From a checkpoint of a small transformer trained on Wikipedia.
Size: width 224, vocabulary 3625.
Architecture: RMSNorm before each block, rotary positions, no biases in attention or MLP, untied embeddings.
Training: a variant of Muon for these matrices, 222M tokens, 3401 steps.
Each number is 128 + 24 x the weight over its row's rms, rounded and kept within 0 to 255. Layers, rows and columns count from 0. The size above them is the row's rms in percent of the matrix's.

# layer 2 MLP gate, 576x224, rms 0.162, rows 222-231, columns 112-223
size [103 108 100 106  94 102  89 100 101 100]
[[ 90 140 114 171 147  87 144  94 168 189 101 123 145 113 142 117 142 126 133 147 136 116 139 120 135 150  71 115 114 145 142 112 115 100 168 137 121 163  72 166 105  83 128 117 156  93 141 124 133 151 126 161 120 162 174 107 173 118 147 152  87 151 118 133 141 121 133 157 142 154 133 172 141 116 169 142 126 102 117 138 157 139 139 110 124 153 113 120 101 112 124 116 114 120 132 134 116 159 154  88  96 111 138 147 114  92 105  84 139 115 110 141]
 [168  61 100 131  84 119 145 140 135  83 169 140 117 113 130 136 124 129 169 152 116 143 108 168  99 161 123 108 108 152 105 183 155 156 116 123 125 131 148 148 117 144 111  85 137  98 145 106 126 157 121 160 137 163 165 149 127 110 106 145 138 115 135 149 146 148 133 163 119 126 165 140 124 157  75 121 121 142 115 176 152 143 133  98 100 127 160  74 125 141 118 167 116 147 146 135  98 146 140 103 138 140  82 125 143 141  83 133 119 114 114 114]
 [ 90 121 113 131 111 137 138  95 111  68  91 161 136 126 131 161 150  83 127 133 150 123 175 135 105 134 113 127  97 117 113 129  79  88  82 132 155 136 142 110 110 126 137 138  91  93 162 144  92 107 118 143 149 147 124 144 138 103 129 123 130 120 121 130 129 124 107 130 138 131 103  95 130 144  98 163 128 140  80 131 174 150 125 126 140 119 111 152  39 111 158 110 103 140 125 133 162 156 121 114 161 113 117 134 156  91 135  95 118 171 124 117]
 [ 66 169 113 149 119 132 112 138  88  93 122 112 120 124  75 110 155 148 129 121 110 156 113  73 182 125 166 136 117 124 109 131 121 142 156 153 158 131 150  71 133 138 178 133 124  87 136 141 159 123 135  79 108 140 153 144  98 153 139 104 111  88 141 165  99 139 148 128 142 126 140 111 112 124  84 147 184 171 111 150 113 128 118 101 143 112 118 131  88 102 154 152 111  77 118 136 111 148 115 142 160 140 136 104 123 122 117  80 128 136 192 137]
 [171 138 140 101 118 144 151 116 115  89 158 118 143  93 150 120 153 145 130 114 111 151 120 115 152  89  85  73 141  97 113 107 181 164 147 114 115 128 110 101 131 120 102 106 145 135 132 111 137 121 132 149 108  86 131 168 130 129 118  78 156 137 164 108 129 125 118 149 115 116 100 168 132 125 152 146 156 119  95 129 124 142 133 129 146 131  92 119 130 167 149  62 111  92 136 129 113 104 108 159 140 127 169  98 134 182 107 110 130 150 120 108]
 [161 102 143 115 107 135 114 127 158 140 126 121 137  77 115 150 140 129 103  95 120 140 156  91 138  77 154 163 156 105 113 138 140 110 111 123 161 108 142 146 133 128 103 158 116 139 122 117 173  87 128  85 128 149 139 122 138 146  73 127 117 115 103  99 131 150 149 136 125 153 142 112 130 151 144 123 108 124 161 162  98 169 152 117 129 110 138 118 131 121  85  97 133 142 147 154  42 125 139 139 128 102  95 120 147 132 175 151 143 133 102 129]
 [144 111 128 107 141 136 158  98 106  89 136 118 151 128 136 103 120 155 103 107 144 159 176 130 134 176 160 149 120 131 117 106 147 144 162 137 101 152  94 119 166 138 111 156 143 152 110  89 133 138 152 105 131 115 157 128 152 116 150  99 116 158  71 135 116 140 108 111 131 120 203 131 147 142 143 136 131  97 151 127 145  91 141 121 115  89 120 160 113 153 146 156 133  93 131 148  89 133 100 166 124 153 146 155 121 121 100 147 154 152 101 123]
 [ 93 144  73 148 101 147 106  97 103 139 142 143 137  86 147 157 147 120  85 130 133  89 141 115 172 115 125 106 132 136 123 146  98 140 113 164 153  89 124 126 128  89  94  97 158 105 118 150 123 106 132 158 131 116 124 146 150 100  93 170  97 124 133 167 139 130  74 138 127 147 180 131 134  93 143 125 143 136 120 158 112 107 108 100 111  96 108  95 133 125  79 119 142 152 161 164 113 139 135 116 134 126  93 132 158  96 121 162 131 113 132  96]
 [115 119 111 131 141 125  92 125 132  88 124 126 142  88 162 125 158  95 129  95 123  71 147 155 128  79 140 111 159 110 102 142 129 145 131 127 119 136 149  98 116 118 144  87 133 111 134 118 129 126  88 141 133 158 129 148 103 127 102 138 169 146  91 113 152 137 151 153 121  73 113 158  93 130 128 113 114 143 135 137 101 161  97 115 148  98 139 141 147 110 127  91 135 172 163 136 123 125 141 119 169 108 119 132 131 100 105 118  78 103  90 147]
 [100 149 102 156 177  99 105 144  76 148 152 173 112 153 146 110 121 111 109 126 150 147 123 104 152 142 123  94 169 109 134 156 144 134 117 139 142 154 164 130 139 126 140 115  99  93 126 139 146 144 123 125 109 134 120 103 102 149 156  99 121 141 153 106 151 131 177  89 147 114 142 122 148 118 150 124 185 114 139 122 113 110 156 131 138 151  91 129 177 105  96 160 148 104 121 144 108 124 114 175  81 189 102 125  88  83 163 126 131 124 107  98]]
# layer 2 MLP up, 576x224, rms 0.163, rows 222-231, columns 112-223
size [103 101 104 104  94 100  87  98 106 101]
[[107 149 136 125 125  96 157 143 118 130 154 146 158  87 169 103 170  89 142 140 119 130 153 113 101 117 118 135 125 149 126 115 108 123  90 114 123  70  59 127 124 130 159 135 127 117 145  97 131 108 174 200 114 145 133  98 155 149 120  90 147 117 124 146 144 146 160 123 107 144 126 131 146 112 116 152 128 137 118  98 114 139 113 133 140 113 169 159 104 147  98  80 107 156  95 154 147 165 153  78 120 103 131 145 132 129 123 138 121 107 123  63]
 [161 102 113 108 122 140 106 104 179 101 120 107 154  99  81 127 130 122  92 124  94  95 121 128  95 109  83 109 128 158 127 160  92  60 157 119 111 130 101 138 127 137 138 127 177 143 107 105 194 131 106  67  79 129 162 124 129 152  89 131 105 127  96 149 107 137 161 100  97 113 125 163 153 129 121 135 129 117 119 145 138 155 131 166 110 157 172 104  91  96 143 132 142 157 109 147 104  79 103 125 109 153 111 146 182  78 123 120 132  98 130 122]
 [107  92 113 130 155 107 150 113 204 136 154 101 148 163 151 128 135 132 156 119 128 126 122 134 159 112 120  96 166 107  96 128 156 116 165 138 110 156  99 114 133 167 122 153 168 123 110 126 106 135  87 117 100 133 147 117 131  90 126 132 123 161 125 117 144 182 132 143 127 139 163 127 161  94 173  78 127 116 170 159 106 121 118 140 118  85  83  59 151 143  86 146 120 128 118 120 135  72 115 153 134 124 151 115  87 194 135 127 101 125 152 145]
 [112 114 129  84  83 141 142 135 106 142 114 162 124 152 111  98 162 134 124 167 100 118  86 166 149 120  93 117 137 131 133 144 124  81 117 115 124 142 130 147 121 104 122 108 127 172 133 132 120 126 138 157 118 125 102  96 127 103 128 154 150 160 116 102 140 140 145 131  88 115 105 191  97 119 141 154  43  85 123 158 137 119 114 141  97 137 139 126 115 118 122 140 128 163 109 148 144 164 137 121 103  86 111  94  96 117 123 148 137 115  51 140]
 [143 138  86 164 122 123 132 146 109 113 129 114  98 132  90 100 140 141  95 160 125 157 148 125  88 161 143 137 113 128 130 127 107 130 102 110 133 150 117 122 122 163 183 126 111 130  82 143 112 113 132 170 135 144 169 109 113 124  96 143 131 133 114 122 120 121 122 102 146 132  96 124 105 153  87  98 110 168 170 115 138 161 120 160 127 135 125 129 119 123 131 165 151 122 167 123 141 119 123  77 125 168 121 136 160 116 116 128 144 151 152  95]
 [142 128 143 142 122 136  71 106  98 150  67 151 141 123 120 148 127 133  92 115 124 112 103 139 154  55 118 154 128 115 123 169 157 102 110 132  85 127 130 133 125 116 122 159 102 108 117 125 134 151 133 143 154 115 108 147 101 132 142  98  68 111 110  82  89  96 125 110 128 142 117 133 107 141 116 151 140 139 129 103 162 111 120 184 156 182 132  76 114 154  98 121 142 109 147 160  81 156 134 111 151 136 106 108 119  91 145 152 114 132 139 185]
 [114 152 138 144 110 105 136 100 171 118 132  79 120 122 108  50 116  82 116 152 123 148 152 152 147  92 164  95 133  80 121 133 105 116 155 104 128 151 137 108 121 195 146 140 110 152 119 145 141 132 166 131 144 119 146 155  98 135 152 152 114 140 126 135  85 124  90 127 149  90 115 151  96 155 142 149 145 142 101 103 159 119 135 147 114 116 156 133 135 152 134 134 123 136 117  86 155 144 148 132 150 174 173 143 188 141  96 164 106 102  98 129]
 [143 128 131 150 124 124 140  81 138 138 118 118 115 129 120 122 133 152 144 101 144 134 129 132 126 127  90 132 168 122 118 116  94 148 136  74 154 114 159  99 108 126 148 106 104 143  96 130 155 125  90 116 130 109 125  81  80 113 147  81 112 114 111 129 135 150 102  93 134 155 110  69 113 146 160 148 148  90 116 101 103 154 138 121 110 112  97 124  84 120 156 101 107 142 105  98 113 140 113 139 139 146 100 122 112 157 145 100 151 104  81  97]
 [131 142 114 123 158 164 120 127 108 133 130 172 120 162 129 134 138 123 128 171 147 168 118 123 126 155 138 108 136 150 143 135 157 129 124 145 150 129 140 162 128 120 110 124 156 132 127 107 169 143 131 112  76 128 149  97 120 139  99 102 101 118 102 131 136 154 151  79  87 146 148 105 132 126 116 123  85  90 130 157  85  90 153 137 109 137  75  84  97 160 126 147 131 156  85 148 111 139 125 166 145 170 116 139  95 110 121 108 124 115 143 144]
 [135 150 121 144 129  96  98 126  68 158 142 145  77 131 134 143 103 139 133 126 149 140 110 133 171 145 150 136 122 114 130 137 176 121 127 154 102 111 134 125 180  93 139 113 105 144 102 130 151 150 119 121 131 123 131 133 122 150 139 119 139 122 105 114 166 178 195 109 165 106 105 132 147 124 144 139 137 110 124 144  91  89 132 115 143 134 128 106 169  92 107 151 116 104 143 142  87 123 138 179  77 183  83 139 126 128 153 140 133 148 159  86]]
# layer 2 MLP down (transposed), 576x224, rms 0.17, rows 222-230, columns 112-223
size [101  99  97 106  98 100  92 104 104]
[[135  95 123 127 134  99 149 141 125 155 158 142  65 180 121 155 120 133  95  94 113  95 105 142 111 136 138 127 132 167 110 107 172 137 132 107 126 115 127 106 135  89 103 126 145 109 118 109 100 146 131 136 111  98 162 154 149 170 149 135 126 142 175  78 136 143 140 122 149 111 101 140 133 104 112  96 109 156 155 190 143 122 126  51 132 111 110 102 114 143 136 155 104 131 146  98 158 144  97 137  94 117 120  99 114 149 153 147 134 155 108 151]
 [106 141 131 108  81 118  84 154 126 118 168 118 159 103 124 151 106 132 149 155 179  54 108 101 120 159  97 113 124 147 105 113 107 114 131 136 143 128 148 113 120 105 131 100 139 143 126 160 135  89 143 130 166 142 122 159 144 105 121 143 161 155 151 143 137 124 130 137 119 147 158 140 137  77  90 160 146 148 142 105 119 108 132 135 108 188 147 117 124 116  95 139 111 131 159 154 120 103 165 129 132 154 133 117 144 144 144 139 104 142 121 107]
 [108  81 116 117 149 150 140 163 140 145 135 148 163 159  99 172 186 140 100  99 140 100 119 133 126 119 179 143 140 103  89 129 131 137 130 104 143 148 121 131 105 133  83 151 123 100  76 161 116 135 106  98 166 133 140 102 118  91 136 160 121 141 112 139 110 152 145 129 120 118 107 132 138  96 124  99 170 106 174 148  95 127  98 134 109 135 134 115 128 143 114 122 142 142 109 141 134 100 102 139 150  99 121 116 117 100 105 109 112 144 144 160]
 [151 133 142 208  99 138 163 124 110 132 112 120  97 121 102 117 140  99 168 143 154 144 141 123 163 157 131 135 169 116 139 129 146 152 124 123 123 109 153 127 132 100 160 109 110 122 118 167 119 142 150  93 103  83  95 113  98 144 151 126 183 101 157 126 125 167 145 130 139 107 104 151 149 131 138 148 104 105 111 152 104 104 134 156  75  84 115 131 143 114 125 112  81  80 165 153  89 173 107 129 125 127  74  75  69 118 116 155 103 123  92 167]
 [116 156 129 104 149 134 130 134  87 130  88  95 137 128 123 192 137 127 109 103 142 138 105  83 105 111 123  94 124 101  42 147 137 134 111 116 142 123  87 136 141 157  92 109 178 114 127 131 127 159  95 108 143 133 151 134 126 129  89 131 133 127 138 162 117 133 132 136 178 130 134 110 116 108  90 109 120 114 139 136 142 131 166 141 120 108 141 137 135 118 128 148 163 101  94 135 185  89 126  90 144 147  85 121 151 134  74 118 129 143 147 106]
 [130 149  99 154 128 128 113  61 173 145 160 105 126 141 167 153 144 133  92  85 120 144 138 124 146 111 145 133 162 112 121 129 172 133 126  91 153 138 140 115 107  63 123 137 126 144 156 120 116 167 138 112 156 152 135 130 148 174 102 141 144 145 113 143 144 113 102  95 155 132 123  92 100 125 167 114 107 108 154 158  97 172 177 153 156 140 123  92 143 122 132 126 135 158 128 110  92 136 153  99 125 151 134 170 117 136 101 143  95  74 104 125]
 [157 105 105 116 129 146 175 117 111 117 126 104 157 142 163 100 152 122 114 101 150 112 204 153 129 122 171 153 158 135 140 117 128 112 153  94 117 128 130 101 127 162 105 122 117 137 133 126 128 159 120 134 134  88 168 115 158 149 171 111 114 105 106  97 185 143 122 122 104  93 144 142 124 170  78 109 115 114 116 169 124 119 139 131 163  88 117 139 120  87 114 166 167 126  85 136 118 155 137 131 119 115 184 161 118  82 144 124 173 175 108 103]
 [176 143 156 147 125 127 164 182 122 127 134 154 115 150 110 116 149 113 137 140 165 101  99 157 142 159 125 143  93 119 118 144 165 100 123 130 109 120 131 171 195 120 111 104 139 103 161 127  97 146 153 115 135 118 136 198 139 117 106 158 117 149 117 128 162 104 132 134 111 115 142 149 160 110 128 149 116 139 129 157 106 105 124 100 130 112 104 123 145 113 118 153 159 132 141 151 180 133 120 128 163 119  97 131 138 136 158 150 107 111 154 164]
 [ 65 132 186  99 119 153 146 132 125 135 112 120 164  93 120 123 119 179 111 131 102  93 129 146  95 127 111 125  82 139 152 122 141 105  96 105 107 127 119 143  96 136 121 139 122  98 101 124  87 120 119 117 113 117 101 161 135 136 163 133 177 138 106 140 143 100 137 156 147 105 180 119 125  94  90 150 175 148 107 100 170 153 103  63 105 119 125 147 139 128 120 164 141 122 181 119 134 113 135 105 131 141 161 104 139 117 176 120 118 105 118 126]]